{"n_layer": 11, "d_model": 512, "n_head": 4, "n_kv_head": 1, "head_dim": 128, "d_mlp": 1536, "vocab_size": 32000, "activation": "gelu", "norm": "layernorm", "norm_place": "pre", "norm_eps": 1e-05, "positions": "rope", "rope_base": 10000.0, "rope_fraction": 1.0, "qk_norm": false, "attn_scale": 0.0884, "bias": "none", "tie_embeddings": true, "parallel_block": true, "init": "orth", "init_std_qkv": 0.0178, "init_std_o": 0.0, "init_std_up": 0.0178, "init_std_down": 0.0, "optimizer": "muon_variant", "lr": 0.0093, "lr_mult_up": 0.679, "beta1": 0.95, "lr_head": 0.00564, "grad_clip": 1.0, "warmup_steps": 200, "schedule": "wsd", "decay_fraction": 0.797, "decay_shape": "sqrt", "final_lr_fraction": 0.0, "batch_tokens": 131072, "seq_len": 384, "doc_mask": true, "z_loss": 0.0001, "train_tokens": 964900000, "steps": 7362, "dataset": "wikipedia_en"}
Each number is 128 + 24 x the weight over its row's rms, rounded and kept within 0 to 255. Layers, rows and columns count from 0. Numbers have three digits each. The size before them is the row's rms in percent of the matrix's.

# layer 3 MLP up, 1536x512, rms 0.0621, rows 1282-1487, columns 0-31
105:171145137130145159137150164134106122092123130128153143135111125156168133098119067102100117178125
097:162136088119106137126080160132137109108129118123105144102092129125117124134088144148116094076113
098:144159138123120160115169106134179146135125126097137108116123135109091151109116104155105098165097
104:138131137139087158123144120127106147109123112136111103123077133125135125178145120142127157113162
098:140062143119111155099128121058165137104151120109124122150124148148105132075125135113162149146155
092:143112091121101110153100109121105074111110160161087132171093102110150094086174100128124111152137
101:130149078075116147141143141129112106133200100129144145106101192113145113099125126148117172132091
094:138114141117149159148146110124164142138155136152141153129126098171139113116112122110077149164135
093:139151103129133172114150155151117127115123110152173079118172134140180139075124092159115111107122
103:116122100143145154128108139101162104123096130141112167094137128144132102144129141121117144151131
095:130102153127108133186064161146139110134141123155103157096128125091108143132138159157117125166142
096:133152155131115141114119126122154093131137167117147150145140131135124225114091126089137081124080
101:103164154138089097141134119133132168117134130088134143086119094143151118150130110122123099172185
097:143137098161142128125099108126137114103132134139140104080126145144097157150145123135154164112150
097:069143115100109093124092132130132148120155154152147146124153126098135128167125130159121151140114
099:129133120124159116149132202103140136096086142143118090094156108139106101133129134119116129139125
100:126134116124126144161181109128145127075126138109128142110131074148142151138149119109115176144074
097:085113146086146095118111133160131174099091124142150117140176153085132105143073097184115124145135
102:126131122078122139139132112129107122138152119119101121131141117110125118150145146122133107108149
092:124132175123102143146108095160124131105184124097139077084164102139107144142098079118084158103122
096:184085107122109103133118146100149135118150075169091085107125137121121111166128107097089140134110
109:119140129140110087165095126120112126142107137092098126134152094159119128151113105126135128127171
097:149100114120091130149121112123163139086147120147128131110169141133143123156145154132153117146143
103:101105101144124170139119118134175179160111098079116124095082099159081117122128137105137144142103
095:150148085098105137103094131156122135141161133146125143117109118147111127118142157130109113125096
098:158136152107134190125129119137153086104150124141163072137124140120147107122148121134098132112168
102:119183141159118104124144136129122146096120133138128170116157109112131117127152115128135115095094
108:146133119126138125142084139117118127131153150110129129162131144120128112119130108142118127103140
110:169110105188107117142089143120130135136124113172113150166127126188147097162150106121144143151127
098:175114140156163141159115125091151165146143122157145143126104123106147077155106112137117143158120
103:167094152146098121147121135233082123097162104127132136096134127128128144131102145164108153120152
098:166121135160089120157146155132156113120102108107119176152133125115127148146127153085082142106126
104:122137137120104135094127117119112124111161113064151106113138126109119104151151156165111104103088
106:113163120149143129149161108130110102139115126135124119110114147090133122121107142126107113096115
113:145172121112122145177145154106159120140163113124108140151122136133129119093121098128135186040112
093:141164099116103142115161139125125145122109185129139165134126101097125115136101155121130109122081
092:122172113097147157102124134149133099135116105123162110128082117184093112161117157168131102167137
102:126135150103103123116117154160118143145135153113102141111140103133106156161115132093131125119170
098:179133145134107139097141127117129116090116147146115165118162121134146132102109128090149097183109
088:096151159093150155083121125102174080116161169121102106136133135148112124118108135121129166151109
099:128132153121125125125112127099091155076138113174145094102105114115142115098079131150130114142175
096:147141175136120118158155171122149124130124128127118159083146130116155133150115091104158154106101
110:147147127102114153112147122110104116100129115165135114079143141129121131120134142179111114136143
093:133120149084156141158142144158116139133155118111094150102137111151157101147150118111104099140141
103:126094132099122112159121134098137095155138107117116123155181157093111131151143104135103124158085
105:146102122104117099144171127103092124133157138126126123129106121100124094162172135144148124149123
109:154169094139121129141082115154101100153109144141136142091139126127148128139150136155158116098120
100:156117145073124109104102136104159127100169165130114114095147147086124147087103098106176135175126
102:160103088095087138160145104143141155161157114128182164105149123149066101061158160117089143099142
098:133077102108129129151146131142115096120168153093125160109121122097079114099122077121115150116125
095:129116127135094136124119122129168126125172092100138086129119146091124140116123102099116169095125
098:140148126120161137173147136093137096152121072143099099103126107130071092106115146134101126156122
102:147171126134098094144190125122095141136104101133083100137139123154152151105136110141115151158092
103:128152130105119153079106146106116118126148132159074098137096095145126130127146110127135131121150
101:161163143136132175151146113142125114155111152178163164130166117106140093160130096101148129142132
092:124180129154125168178138182132115130168106153143127163166090086123188160138099159136138107147137
094:098112116127139089089117110112196070101137115112105132133115140096123118087113091133128073088122
098:102136098122153167161066129121108143134135124116149102147145172121096164102184158081129114176111
098:095131126113143116121170140114104146150167104128109135100121114124120088145135166164113112130180
095:136139137118136145148161127149129109120156097095116097164131120167111148147147110121112091148156
099:177109098151112132144115143127106129114117110146118159106129114149129195130151101094145142105102
105:151156110147164134136153142143070085086114175093145149063162130107170097132132106117136121093119
095:159110155131119136168117124120159132124138144119089120112168175135101075137140119081118123146090
108:130140141131117172148103126160161110140132135108130136131168116122158120094118135095123121129128
101:107171127103110135128110105123147140071122122100119129092125155157150123111106122108117124140104
106:139157111161122127116124133134120097081107102124121109128106129137123156133107156164152105154115
099:113104130129139139153161146146129157115129086070093102140133094105115151086142132097135140133126
104:116108112125162136149146128097119157132100100137124113087122138109111160081155156162140149143133
097:114155132137141103144168129097134107097086141135114137126188115165123134123142135106113133142134
092:154138171179072129126128120136118144145132195150154124110131094130140123089117113133098136085129
099:131138138092137064135140188147111147082135097136137135128129130083165111142155140111110105094142
101:076161116084091134113119137193108101110136151126089105130122129133136140147139115143112106170105
095:159148108149144122115168154166117141129112155120114107137100136148144147092120120154076146110119
093:084084140139121138100157146091155095117114109153112161092143128109133135154126180089136078130165
097:110110133120104131088081138123153170115171189131097152152145107068110180096132148179118151067160
093:108140129108061158127140130142106115134129129116180115102150104154084117149115144145125135171146
099:117130106127130161168156157118095136168093092123145113107134111150137110121173136117121132114153
104:136102087101146110144122118129144133135149122108131134101147144164117163123177206085134091115128
101:091130163066090142153098144130128176099165121154134102123103157160126105134153102119118145084142
108:120112146124116109105112171163122112127133142072096075131152129074097139134154150127075144090111
102:144147149083129191128133124129119146099132126114105140112083119129094125155162128169135149102110
091:159117130120127141120084154094168112140131092109110111136146089117176086143097139115133100149134
095:131138121090118117115146118156127150118128119188164107088141141121149136121126158171106089122164
096:127143100141105141138149148123108104070143105122126103144148159099166147164173163156141129158096
098:103142156125122136131138110141104139103160100172153111125097098119146160111148123112148144157160
115:148146111129143112182164144116097127080131146145118099128118139160099139118144109108093099138137
105:109163111086104146156146100111133153103133119137145122103140153069149101110059097168160139130132
098:156092111116113111119125122134169098123143083163083144113127100136154102189155144196116103155140
102:113199107147117113134149089105115132113099151161109201138110104127127122146137131145175126125131
102:113114133105095110148107123138141142127119112163143150101136101162100152139153104129128115139138
090:098152133111113120123124132138134153169146178135137134148123122117118128169161101150128133090112
104:138081111137124145142136116123160141136097138128105108086170150083111127125096116097135118135115
102:150124106139111142098144143137134097124128123126154122151141113132138141166125079132096105125126
098:166142116120134152083106136142115075137168147174167057105118162135099091157116112149095127168146
090:138106050148162116131113119168166110140133082090131149131093132068111152083105153098126149127145
095:151159125156104127129110143133131083103141119103075128082152107148102108112132131172113118139129
092:120136112086082085112140137108124120145141141140101106156152174188155099102098123147121143104083
096:123151110137127135168144126123099116086133114099114088135138115134136098136135176113128126137121
104:107125103142131066126153155120131098120184121112149124122180102113150093130120146128095110137068
112:129103107123100086139094188113136145106135136142116125133114118160114165122145103103113156120129
094:100140131124124149110139139135169133125063102096103098092144131182082164115130118141134111185109
096:120074146126155169129144127139161125139109095125143109115139146111126154100165119096133176116096
098:140093098151140096103130162148174136114159112125173127098094136168126090113178123122135111068126
097:134177166115153120107130108128174201121100131135082142087158106120102124064133126126131087126112
102:084150145153137136103126119126131118164134127120152123121106099139100149149143090115139142140070
104:139130172156156154111136103163152150097192165173110118162105122147115158120124118134145062123087
106:120121101144112124140109142096135140114118104161080168126174044114092107128121103168150132125104
104:086123148083101148078152127123132178117142118114113138113111136139149138144087130129087127171114
100:107130097125133135146142127065137111067163126159138147101138128112164168118149113141126084087116
105:131140107147097127130124151110111153096155163109108125154113110115091137119184153148100136088137
099:135123114138159139116138150133146131108102158125120125130181113153150082124135091150105139124130
100:132108078124164138135125119124129111157110086145146134124120104137114167113136123171144137126075
099:145147140156106152198132161123114141143115126142137097144126094140121091105152078119131147125178
097:111066161139144074178125128118110118155155166150142075161144117165088109089158115114141145156131
096:131150159093143090154097102138152203140104121146113124147139129119156090136155086121146134132078
103:146124109119177135096096114126148117115126085095115117100122145082139098088151126158097134081132
093:133115125120130127125114140120114130118125108144150097160141133105101135121157141142137081105120
100:134099112107134163155174124094141123156114113121144171128113099133105136155157157129119113121163
106:101138157105116124142133122137134146095092148117107154116107138123121115109117152117119154128117
106:153119143138128134108096148121117137143162165100088127093079111124145143154116075117138108137128
104:112122142111116103109130133107170129131112117112125139100165102109096130124162101116132170159127
095:127081085143138066160087105112122123115117105153099106102098149140143130104135118147115126154107
100:127118150151151135116142075141095142160131082099104106141151097159148137177119146168114127146110
096:156112085127079110186154125115153144105133129126148115102107136141113120120170158109147163171136
098:142102127138126181130166135109152118123147118105132151150098159160094104130140160109136150105108
105:148078160119141136108130116155184112141135135123118156138118141160122104107140158138110113150122
101:113073130133129102169117125140128134089167149089162144176138158137145117127071077117092132151127
106:108125108117138134188114175110119128159102142151114137173173161103111101086128106098098128140125
090:129135120098148099113172132146094108114140161131116116108113139113098097152089160173128131222124
099:148123121150156120157103105107180121140107107105125112140159114159163144148150098115120135139127
103:139142106103119138190155161128187181107109110158112127118133127113121120112109142123100154118130
095:127145064116161113117128156108123107121106137118160143124142128109126098155151127132136118168150
104:137150113125158125153122131127124141110152100159114138110101078094127127135112112132135146140112
106:166132060111106200145129113156170108136127080147126111112146138086120126155120134174145108124123
099:141159130147146107118083137169135072088146145112141099161121190101126086154149163125071114157159
094:150110094157107112149151104145100106166127121143142099113119133121151127101177123152117122086098
100:124101116096137123132121124098150159108113087134133139108127140116111103130113104143124133124117
094:132168119115126114118105122147155071133097118121149161112111131148108141180093088153058115153099
099:140127097136132126170126114146170124103091127116107074143140122154137164149095174116131157125111
102:172096103118127148143143094082119134147109137125138109076080138126135123135167119103116137114102
095:148127132118084121082153163104118099145124122117126106116134126145133103163123148126161147138110
097:144094134098146124169131123144152181079131120145105135111153123115104107126109078134129139189171
098:116091149108126122090154115117112100106111164131128135113144159150136122147107139077122155122118
095:138126153108143142140120123136137108103095127143115144146150105098169137114109084139160142102158
098:140168103086131121127137162113153085100151148188127134139130127107116110202145121120097123086099
106:115163129153129140135136104097119161119150130138124120100091118120108134110166143122105128159187
096:133143112103135113111131127130137135155097126090162172185107138135088107103146088105154124139142
102:131178113166157129150129117126147131125123151101167115115128157144061135130092130126141131113100
104:087128128171116120114116101123143150135186138165127147117135162127139120137124114048116102111105
103:134187077129123148118167145160135148117152159129140160144133114132141150125141113102112193137175
101:110105151144126161161133155108138151109139104150139159122111101101132104116129120162113117101124
109:143147117162116134082130174104114128139152158143126138148144132098152104123128141142126145163124
097:137154111108105127140136137205153143091117125164115142135154125144139142100175142118102114127116
095:099070105117102130121125127154159129165137086145111139115135074104113067111137109089100133171137
098:091117133112126122132155117133113090147140139125142118182127115140100141096104117175147147120140
106:152137143115073115134109150150128115129102116124100147182105113113101139178109131108129138137110
102:125106158155105090105119135113124149113110128140170169041147150156138111152130137158074106104162
101:101154081152102113138108094135178177142139117109115123099134100126131091143149094100135142098159
109:145146128123100147101122138123086113111125107094116190129142103110145101129146113105107109086119
102:166143131165130090128121118113173124098159188124130134164161149171061113168099140143079141152118
106:123151099135156156147126174116144136152154118159122162117127134125125147136155131117108114172115
105:135105147118115104139123185139150107132124134106179103102153147099112090162152090153091096116096
106:113101139132146150116143169116130119099100081102132129134105107137125106149152142116108165108064
103:123127081147093113152168095162123125115145145173134107116126109125121103080093151173114108125098
101:094116073142131083087138087161110144101121098123168139110064115108127138161140109120130093148114
087:108171110133099114120144113127141159149071111094135102106115063112102110074105138148107112153110
100:105088162109177080129098150116058146112165146127133125101086125143126143170145120133123149094112
097:169093125126118147135101152146117117148143121135160149079162150106112088171172102145105134106127
103:157163144124156120157119140143121120132152099159103129100173112198119152124162100107161125145145
093:117144108156128150153170132108109135078121068135167117128127137096114136120124131098090160144118
097:139137153137147151156134140166132084124150157110143086116135107132127102083118108160146147120175
089:105116150156125134147101140095205101147086154132113161123090141107136159135161132131107109127122
110:145139080103101133124148104152160129124125068132124067110173149118091091140128161119158089157135
096:155093156164129110166149138117109164098119125165109126094154104128102113110102144095117131096101
103:173116127113185172145126058094095134134113124136129102143112150111125120151139130134126118165083
097:166113157152096075145100114154103126137117144142119109104147138131148160154128126129114101145120
095:137140122139148146144105133125163116101133110151143111140087090119137092137130104078118085189162
100:147158105132140129131105146122153119131161151120156140151146162146149131115158148113129166158110
099:124107154147142164119107151106112100100143143138105111137145127126095154169139138109112157109080
104:114143127110137128148131131107127131123103093123107096135147172130100125127138137160143137115105
101:128113119159135069126123132095091121131143131135135168093130113139123161133140131149113126110124
092:120108087094126153114086157088144123110128127122166128115199106063150140126154095128116165144095
094:156143089145118163152132103148150114104146142111082121118158136110103080152099147117152082140093
098:136097176107111119125076176088086128172132143144084090139126088183157155086122141140139115095131
099:123189159076108163104100109120106139160110131107134114121175128119122132182118144116122124137123
100:135089099115148141116157146113120105139167115126139140142143125134147124110107152140157193162109
101:117102130076149166108104136142107165137159154156171129130111065124147089125131134124144087127137
096:134163137177119146131112102090070124104134139153104116102128094121175136126125160139094095134131
097:139083184112122114145155063124142153155113153146114146115187115144108136136141125130107168080116
104:124158174146147137149136118136126110080111181166077122123154112152115098138109152118077142110107
106:123136141160138082142126156140116125114161121122175118079112117133134084156141128138116173141104
099:173131109119121098162144087108117138117117152096140091126146141131064149133147094138116115112114
104:157154166089119123113139152151152120132110126149129127143095134139167117084119106115126104153114
102:124118147144140146119141127164137116138133177083158100140135100117114155139124125157088153143148
107:148134133123124157115121137127125112165144110145080109111102117139126111133109128140127091100107
100:158125151128101112116175125154125110164103129122113102112131140123101166090169135103092109141122
101:102117100097166142115134124120125142145120173169110126142125101179166105168176107111133150155119
100:134121142127108125153095148090149168161130139091146139104151059109141146135126106127076111141121
097:115101127149126100141125146130096169153109073115103106082139140073115101148157115143123140155144
104:126132126169103136114145184099140159102120147115108107127125122094121118140060060130131108111147
103:164087139182136123115144105064105134141160129139112148140124143138143128119158141119099121141138
099:148159141136112113138086107150126095078119130146141121111116165110156099135102130149117136119144
101:155131132198105152115119082136173102167145130119122135098151130116142063122164167133106152098162
091:145126120095134109079116158124165081129135137150091127126136141074088136139113141160159132116088
101:115111131114112141114139184127130112126113146125118115121104130138101122143140122096148103146135
104:125113125138120116125108116127078093141145132160106133125128132075122107102158122127073150121133
# layer 3 MLP down (transposed), 1536x512, rms 0.0514, rows 1282-1486, columns 0-31
101:132150151144139122139098103147137152118119113149173149121165152085108119145114093143125087127162
097:152116164142158124141171107137151143152103144079141096122111120146148122128155118093141172142092
111:122123145118113122110118108147117165117146118137121122173106133114146137112154128155122178091165
103:081100117117134093114125106102109114118093145130167139110146168110110126158111143118204144109116
096:146115135119152082153166154131112144136108147131143084108098156062114106131129145124133108144097
101:138120107158139140101143132088169158147162102122145107087132138139106170128127120108157134129123
101:098152127110152119147086158154111145165106132106117114092147124107149120136077109125106116118137
098:147125161144095109131148139158132102127160147136150116125160145094142133174119157137133147107151
093:103136094101133141140125111139126104136132090104156134151123058157099135136133123112094125156174
110:130124150119158130098124136126095113149149127141116118136165119113146139152166154135123125151142
097:125151150097135110091138125100134126105109164147119125117163090073152126145125114165110131143122
100:115130143108120114114114115111146133124120129134173104083137114141114143170143143131121109074166
093:090075111111147194108140149153169146138118108139120108114115141116131109098106158132091149077113
095:115139152108077137109139122126099137139129159100107152080095166110153069144120121109111148116132
093:116116151084157119174123119137115099117181161137087140163131109145129139154127079128127126149126
102:138135140127117123135091123149111154173115142128168135165152160085165135079126106108161142163166
103:123123103124138153120106144132114139146145136149176115145090098114156110146106091126074121130158
103:162130098175111176128160185116155135161135123142114166123080138137122126106147140083133127099107
098:127151120161122164097144172121100134110058121104134111133117136103130099165161085148135131092119
096:129150153153101114118125127113143111102148143127121104094106167139089123132130115153141138136104
092:098128130158151141127119104129135112121120166129148108145096138106141098101112125176140123129142
102:147161118121134100121169136131102112169135151075116083113108083099124150127129097100124149133113
097:126121169100076119108111112116151119120133141106150153196133106106172147086111115084089110168166
100:139141153090108131109131128122117146129068096159152155115107145127156120108149153092135124087084
096:134150124159132153120149148045127125091110152057127125121164150154129143134145097121099114145128
096:151126107148126101102152142123134108090130126144091182166134094103125127113156156118125110090124
102:152165096125103149129105128154153164133111126112154112124107162147121100113118101086152132137125
106:143136152136133130126145112136137092102114166117110166109101142158193167112157140144078085160131
102:139155143124118142135105134080111154084130174130114178133117092093122159187123156114103157098145
099:095099153108160121180118098128153120127083125140125123157138159153120103177136129130125125148116
107:140112137151091129111141134169076134113073115129155130119153182106118080129149097126128143174135
096:119134188111162109156064138150118135133144111117118099101137115141141089094130146148150151095134
097:131100097150141123121140147150092155122157143132118120132145167092125116136142104120158090122118
098:113128140122152092101101130094126143156149096111122166120089118159131169131127109112117122177118
109:135124119116158139089085131177128131152151114107095120115113163090114146126110118182126111147112
092:133153115137107110097123155087158128105159122147188142176043098100128115132131119117150080119104
092:149099149128133136104121094160121134137108146168101119148166158110150153124106101128095130081164
092:154121104126164103190153134122149117111110142137093110158109119106104164157149129137096101106083
097:091120085158142158089133145172113162158126107121115130109141112100152119204141122160114158083124
089:138174154107131122135149134124088102121065168134172149159191156126111184115103123145114131125126
094:127096143092140107157142101101131134119124173087132114139167086115153158103104091154158136119136
099:085085148136142155139129109118096171157110114139143125141112121135079130100149131106099168134176
107:133120166102088112120132136174130132128111124130101118145131150129131136165112077119151133115094
093:110150113142114129107129130066131112116122121143128139095123116173120143139136156148145099129106
101:121133139138156152132170085144078158143118111124162157115117104118120124093131142164132137138094
110:122103132114148065117098129108113143101160088121107123115076118137098095094136135105128132120136
116:111138159152092136133123099151165061110126153127153121072101121164135098163098145159095118080118
104:137132100122105119102175119153107117162120135105113115129074147129118151174127094108146125081131
102:133137116128142115132123145121120116087125099083115112133148139117146125134092160111109161105146
095:183150115164150102131144124140129105125115133145120143116170149157097127171078097125104078069119
098:186150141083122137132072159169108126121140128113158159136145125137129106110104106104129128104119
102:126156141117133147133159159144122164119134122140070161132161144169102138135144164157159131135169
099:092115131116134127123113149129113146136124142136136149149142171158120101091149154170106099100118
105:121160106144106120150144132143117101112118166155087164085112138143135115154134161108110134128106
102:131113107155151078115158130152119110112144099138137119126155121151134150075134117118119114094098
097:120103145154128106099119144132132158118138115143086129109107127093143095119188128116140142125105
098:122096101148142082141093103087143099151099157145088107128131104139123119136138135152141113084114
097:120103149148127157117146116142133169118133060097143133109050136107154109146109146078115158148134
105:158113130151151165183158169145147153138130146153134084104158135134152117119152121090131124159135
093:135147186153079125134087118129131147127112130090154131119165144142128106083128159121105110136111
095:108173116133088139064121127094087090143138127123144098133087110101094132129169145127132107069110
106:126119178107122146119144090139110166106141158106146099159086100102061176106134128144139141099121
094:081162151151136108124129139135178164135101126129173116147099114149146174074143141167104125134130
106:145155145116133159130122130119097129096096139117143115145178112139154143136111117092114118153109
110:125025123122121120111139104140146179120120176115128127158086117132131131126097123114149132102137
104:176132145156153159138119137111122152159159156119113136160120114157091130145104147132129099092125
100:126130136134147078129093098159153125133141129154141183153135102099205159150113092178133098098125
100:124180151170120134133131112108109119087148142086135134134114131178156122142136109120119145088134
093:170120101148122092139127140161108096130124130088110123117150129085112098150134108139094134110108
096:138156116105187084149124148092147132136080112087080162121099144148143114138102125156129148124117
098:137142134161155120137101122140116127111079107095131135113102090137115133142126134103154132116121
101:137145150127102117117147116138134128115087121087160132128126109136111086150145106106128125112132
095:104099118161143143149116095180113106133108120115107134136168122115109089184196133092127129138125
092:155139144128110130138130129091104116134145130156119147141140132163115122127107115145137150096102
096:132117104159134112125145128094130130125116074148112077106125091169125106128085133105123169132136
100:120142149095147149141103166104072138121112093133118129142095123099168159141116104130106084135127
096:126144115164160129123180135152139107109147107088128100154093126125136129143135095094157126117137
103:114115154145117128097080106140097135102137124141116111121121149112132122120113091139150114121120
101:107159153106179126144127154094086109072131131155103116155163112094126123127088157087165145105140
100:110089050123132184140123164134111102117099112150170090116124136138105123149105151147156116129150
096:103109132161123122149142130108106103134133104127139147145152143111097125115131119118143109151117
096:150168123133113117104086131141158146155123132110130096138117158147145141136133107118131134154148
090:124112118157143153137096114123126127096102157104131143159080108138148142144098108162127130123120
098:151161137151108160106081138131119143133154140117156171116120146130132115107112121124120158119118
096:131168123106144075142110157123127187143156179145090113126146174187129072130145119134089140095149
115:120123145124169158134113127112155147121143114095141130127152116137104133088123159107134101149137
111:156101112121135180155135109101136161123150134150107093085152128130128100123139116102145094073139
097:138162109146108103151111089128103111127089114098184130142104168132131098107100142121122177133125
107:103138145090129127107115107115143138151166137090132158175141102127100149111114108122145150096123
106:122132134124135092156136116160143130111125162144156114122154144104122148105096164118155123107117
095:142173134105128129110097127136137127169115086134131150132119113086125110127139132077129193132139
110:124149135111134143132089146146164146096095126136104150141111094125116119108092106142118158150132
102:124161156121122124131109122101111131105142132161120132175105148140152174149110091130149147150127
095:150115149118121075155135103117147170133117145111128110090143127105153113113135107155136101129171
094:094120108172100126141134099119168134138157176154151161136117112132160144122179106136100168112163
095:111137174142151145121109107161140102159141149104132087125079128104134139142091080106170146119111
093:142110193168113143100114146138127137115085117168134161106090186113172135149117119114143154119149
092:124157104125121134123129129113140135173120113166149127134162084127118124180107099101119122157137
103:150123166131166126121122090162126175123138112130102111077121131081128150126126063147142087132159
110:128114148074155112120134147118132134090113163125120132145102108146127132127121163078112150148119
098:130119109144128118139159123157156103135143122094138165140132124129138109124128130122136130104196
100:107147114116078128138101108097125095143142088142159154153138126110139135153118111115152168119142
103:157133148170108140141142137096108164124130122220137098185142127118148096125109124128132130134136
104:108151133127072150089128111108125160138126127149161177130121130101150127140104165118164163158124
100:137141127096116115100129131139104125077124122120145092135097187094105147091139101128075129144157
101:133155146114121107130091107114135117131114055104127102118133129138160105099146134107122139140148
105:144133113120145170131090159160144141137133121113123084142162094136133202128111135117137132153159
107:116122134156114136129116120136157148124154096115102122116088105136133149108111111108099156127118
104:072103148087137105180108139135178138130098149130117175133133078130119149133141131138131080140102
111:106135161094120103115076104143150095127135155151128133107135099078111117165110144159097141141121
100:170148129130109091106098113099153134141137125139156093102118138095168149100107144099153115052120
095:115138142135145113133109126077108177124148135079140128138145180111112103113112167105139111101155
098:113136112146122160150172113127108127142137112124129144135083132132128098147101134102128074145134
091:120137137100107116126141095069144153129101143102091185137144157136128101110075130139073137117131
091:163136093151146132133167112143139082124144152111143152111125147097144170127161148118088102093126
098:118141114092118084162140112128126123160087109148146116118150125144156132137138091142192138123119
095:122107140152143119104145128100167121147105093129135144151136135093124063068120101118159108161116
095:172097141170126119141125140105124136112135103131090142123131148116129101108136137155174163138080
115:128129144148116094089113140132132131108131136154137129134153132148109152145139134135125122091128
100:144148105084126125119148137114138120135101107114135115159167151125140106114133102143166122129098
098:122160106084060153148154092118074101149115130183100164148101152124137158132088127132135110081142
097:131135157165149137116153097122120145142110153131144159129147093115111098166150134138161117138164
099:161174148145134087158122165121139101140107176118138145123136062129154091114147087133126181103121
093:126113105113121129146122128164074124154149135131175152127142111146144119152182123188108117117094
097:153125124161123122133102154142116141125097148101176106121120127100119145144122113120097084158132
100:108167073143148170168158145142130120117131074124110143136123122151096141139118128088118118098124
102:124078150137122138137082126098146176142159130119134130138114119163098132157118150131115093098124
107:171136163119135099140080155144172117155103126106093094171148137134120110148117145100124131158127
101:170115167088144102122131136139107115143133120177130098153122133132121113088142120122134133136140
099:142136140133139083149117137158111179148124158115113132077098121117157132109116136143126150113101
101:118100129108151144123092171105102095126121123137124115149120118117114147110144123144127102141109
099:083098133156129173106078121118115145142114137131133127148130140117109152159118125120126118097120
105:138106164137129123081136129161126191108124130092112124144157146100145133131145152104119114129085
099:144109111108107149087128141144133113125157097109149135124105120163135119162134133157176111168138
094:215143088118177078130097166104158139066130146109129136131115100116113139141127115107145153127160
101:103116110138111121141132180083132120125123162121107173182112116092146146111130132097108088143096
103:152142136194144101147125124128132133110104161080105168180132114125134164112145154125126115106134
094:129091151179155111124140148131079143111131167132133170098140111093124096121142141100130121110142
098:141105107157130152119140124146132138159126119113102097124126115131148132180100145156126126174061
099:166118124123125112105148143122123113135139118080104113147107107132147120154082149147065125165124
096:174125134110139122136100117149096126138096101130142150115113115156129108115123119087118138100130
094:158105129099128136107122119104113074129126142134122068165150152141142152141189122162115118092112
105:129098126118117079105107155150140121115155128124087155116135114121133116159127153103142099145126
098:113155105161123091088151121145122128129121110108172112151101110112100119101127143127115126158112
098:155123150142138117086103157148132149101101157152107117144107140132108103093140159105117138128163
098:114106101127103113109128129155110126102088097136151117134138107137174123127152129121142094150120
098:135120136179138157138160093154137098081166144124046097094106109114103178180131136144125132117114
103:104108162133123115144112104131146139129130128143129133111099078147124117095107153103125145118137
103:128124122127106113068134182118115113104130137127134116135103118100159103135132129139118133123152
098:129093117142140146117161138118129075100126098115125136119138101114146112145145106119156147110061
104:116113143139079075092112157156139105130115128120133116167158139136124171097130145156143112134168
104:128101145120133163125160156102123121139118114132121150150142128127162103146163162122107159097084
098:121106109135109118122123108123143123166098149086128140133188119127112185127054134125114147088097
092:135141108134122122115173138126071113186158144112138137124117118140109174133139144125109101123111
094:100107117187175160150105144107105101150128126156100136102103133168151129126166091129106126082139
105:153105102151111120137133144090062120136137113149154089071092142150139165130124129167120144134148
097:136138147122146153131109091160108144163112130140112163100110119146125133106157123111131134116168
096:129183164094102127142115131149114146148121145144169145128106109148143120115109114133133133128135
104:133138143131106111102118134122139101144117170141125149126138096101121150159151152098135126109130
106:126118147135112115098116162125101116143092095155153104158138108122122137098159101137101131146091
104:144190132108144109142130137102107112080150166147130115114164148158134133125162113108154133120115
103:125115140147140124129121105123141160150124095117103144133123121140146164124130180110120151080144
099:140142091120142079149143078097121153093153151139111083126142124172114129157127117124123173170100
100:137123155142182122139076126095123095113149126152112158141101110130103162165126101104109132135147
098:115107144170159147149158109103151187093134168126149122145105150120125131109138127135136147130130
091:105104091178117123136097127141110120138157154163121139162174115136156134171157110103159125100145
100:154134119172107153109146097139179119144111151139133141154125129124138125127122163133140119135134
091:148119143131104140137138154110145154090118146139085141128125100145133116131102081165146108111170
100:146148124160125132099153145129100131165123163143153172145125097087118165150157143141161164131109
094:122097150116068147126128118184134145141119139134133156126160137142151143124134124141136096131159
096:164129153125136107095149151163103130119118081136087171148152119136136105118131133134144124110154
095:118136166129101112143141141143124159128106143082148133136145126095136136122135162122075118099132
105:113148104098142140167101131138099119149169131099134142120096115099121101092159142135158124171133
095:138148166124145146097140102098118124117126139125123129141129169143117134100151126119164102105112
098:098154112142111129137107151103117090104130119136150145106080113145126138126125107170142105140098
107:157143179126114117136115109090140150095129125119091136101118105101166134103133099112131151173148
098:090113160132114104121111089124074145107097186128115134118122134144144141127169145151155182108089
098:120103111089167141112115156130165151130138146147170148078130141139107113118117125095128115143111
098:124147093123125112124115145090125100108110148155158117110125140103149091139133112138123098120123
115:120144107090153130110092151154140127136136117114090165126090147132099124126122139135151158096126
099:158133125118174121132107150107091170113125095105088162147134134073079142113155131102155145123138
093:120153132087094106090099121139129049113107142123140127154145193143130060142108148118119133151107
096:121159113150124156144132150135074105138112127121150107108143132123115156120165114107105105144141
097:135071098156105092129121112167101104143115121149099123150143110135133174156108150111145124154098
097:149091164134137112163160135157123120115106153165140128103112176143150115100129146104137138097153
100:101135131156119147151104101169119161134124131128179121112097144070100116110161158125148143135138
098:109105098102072129149129133101133129124117154135100163161115116146115122140074157108114168145130
099:158154115178076156079105093089108124158115108103129149134111110125160131092115156077209116103113
090:145137165148166114153091120111120121108160115114135136117140156098135108141122144115122160162120
111:104127156161147124108103120103140138118141165105117118159114121099122123126086153140147141096139
107:129136097167122112120089161110118139117169102178145152116112109107115089107092087121131147122101
097:152179143097117116118120108110125162122118102117105093155125122137146154105131161112137106139145
099:104103127155101126121125125150111111104112124090145138176138116115131118136137122130131136132114
093:108138088121147121140116139133102099112112107092110128139104127123132146122114115117131145108122
107:122128120075157081136126125138137106164134162126090142105122183116138141128120096150166152123130
095:181123160110116068148113161120095109136129127131118093090143190096143090119110143128072153107126
102:103093121157144160101133148153128085137099131115169171143156098113137125155092133141120154114095
107:130143161048101168091174104138139115104147125119140096125159114119098135107106121113136133136138
094:112158140132117134079142145181143148139119120121117084164095119157119104100111084103082097131105
100:113090077132136116156096121140099078108132154100071145133163091170137124123107091117126123162162
105:156129137112145108138095147121099133130122104108104103134147103143102156111152119150143157105131
095:129119113147129130093150142128129134144149178117099148132117089179129112116114132103157150123091
103:117115141125155101170109159104129141152182140133124095147105091085137142116124119129170136148101
091:136092129176106109114148139138119167145119137137166092120146110129101135113159152148150100142148
097:128141105137143121103093163095162151123152142112147154160104104132113146141132099143149090121142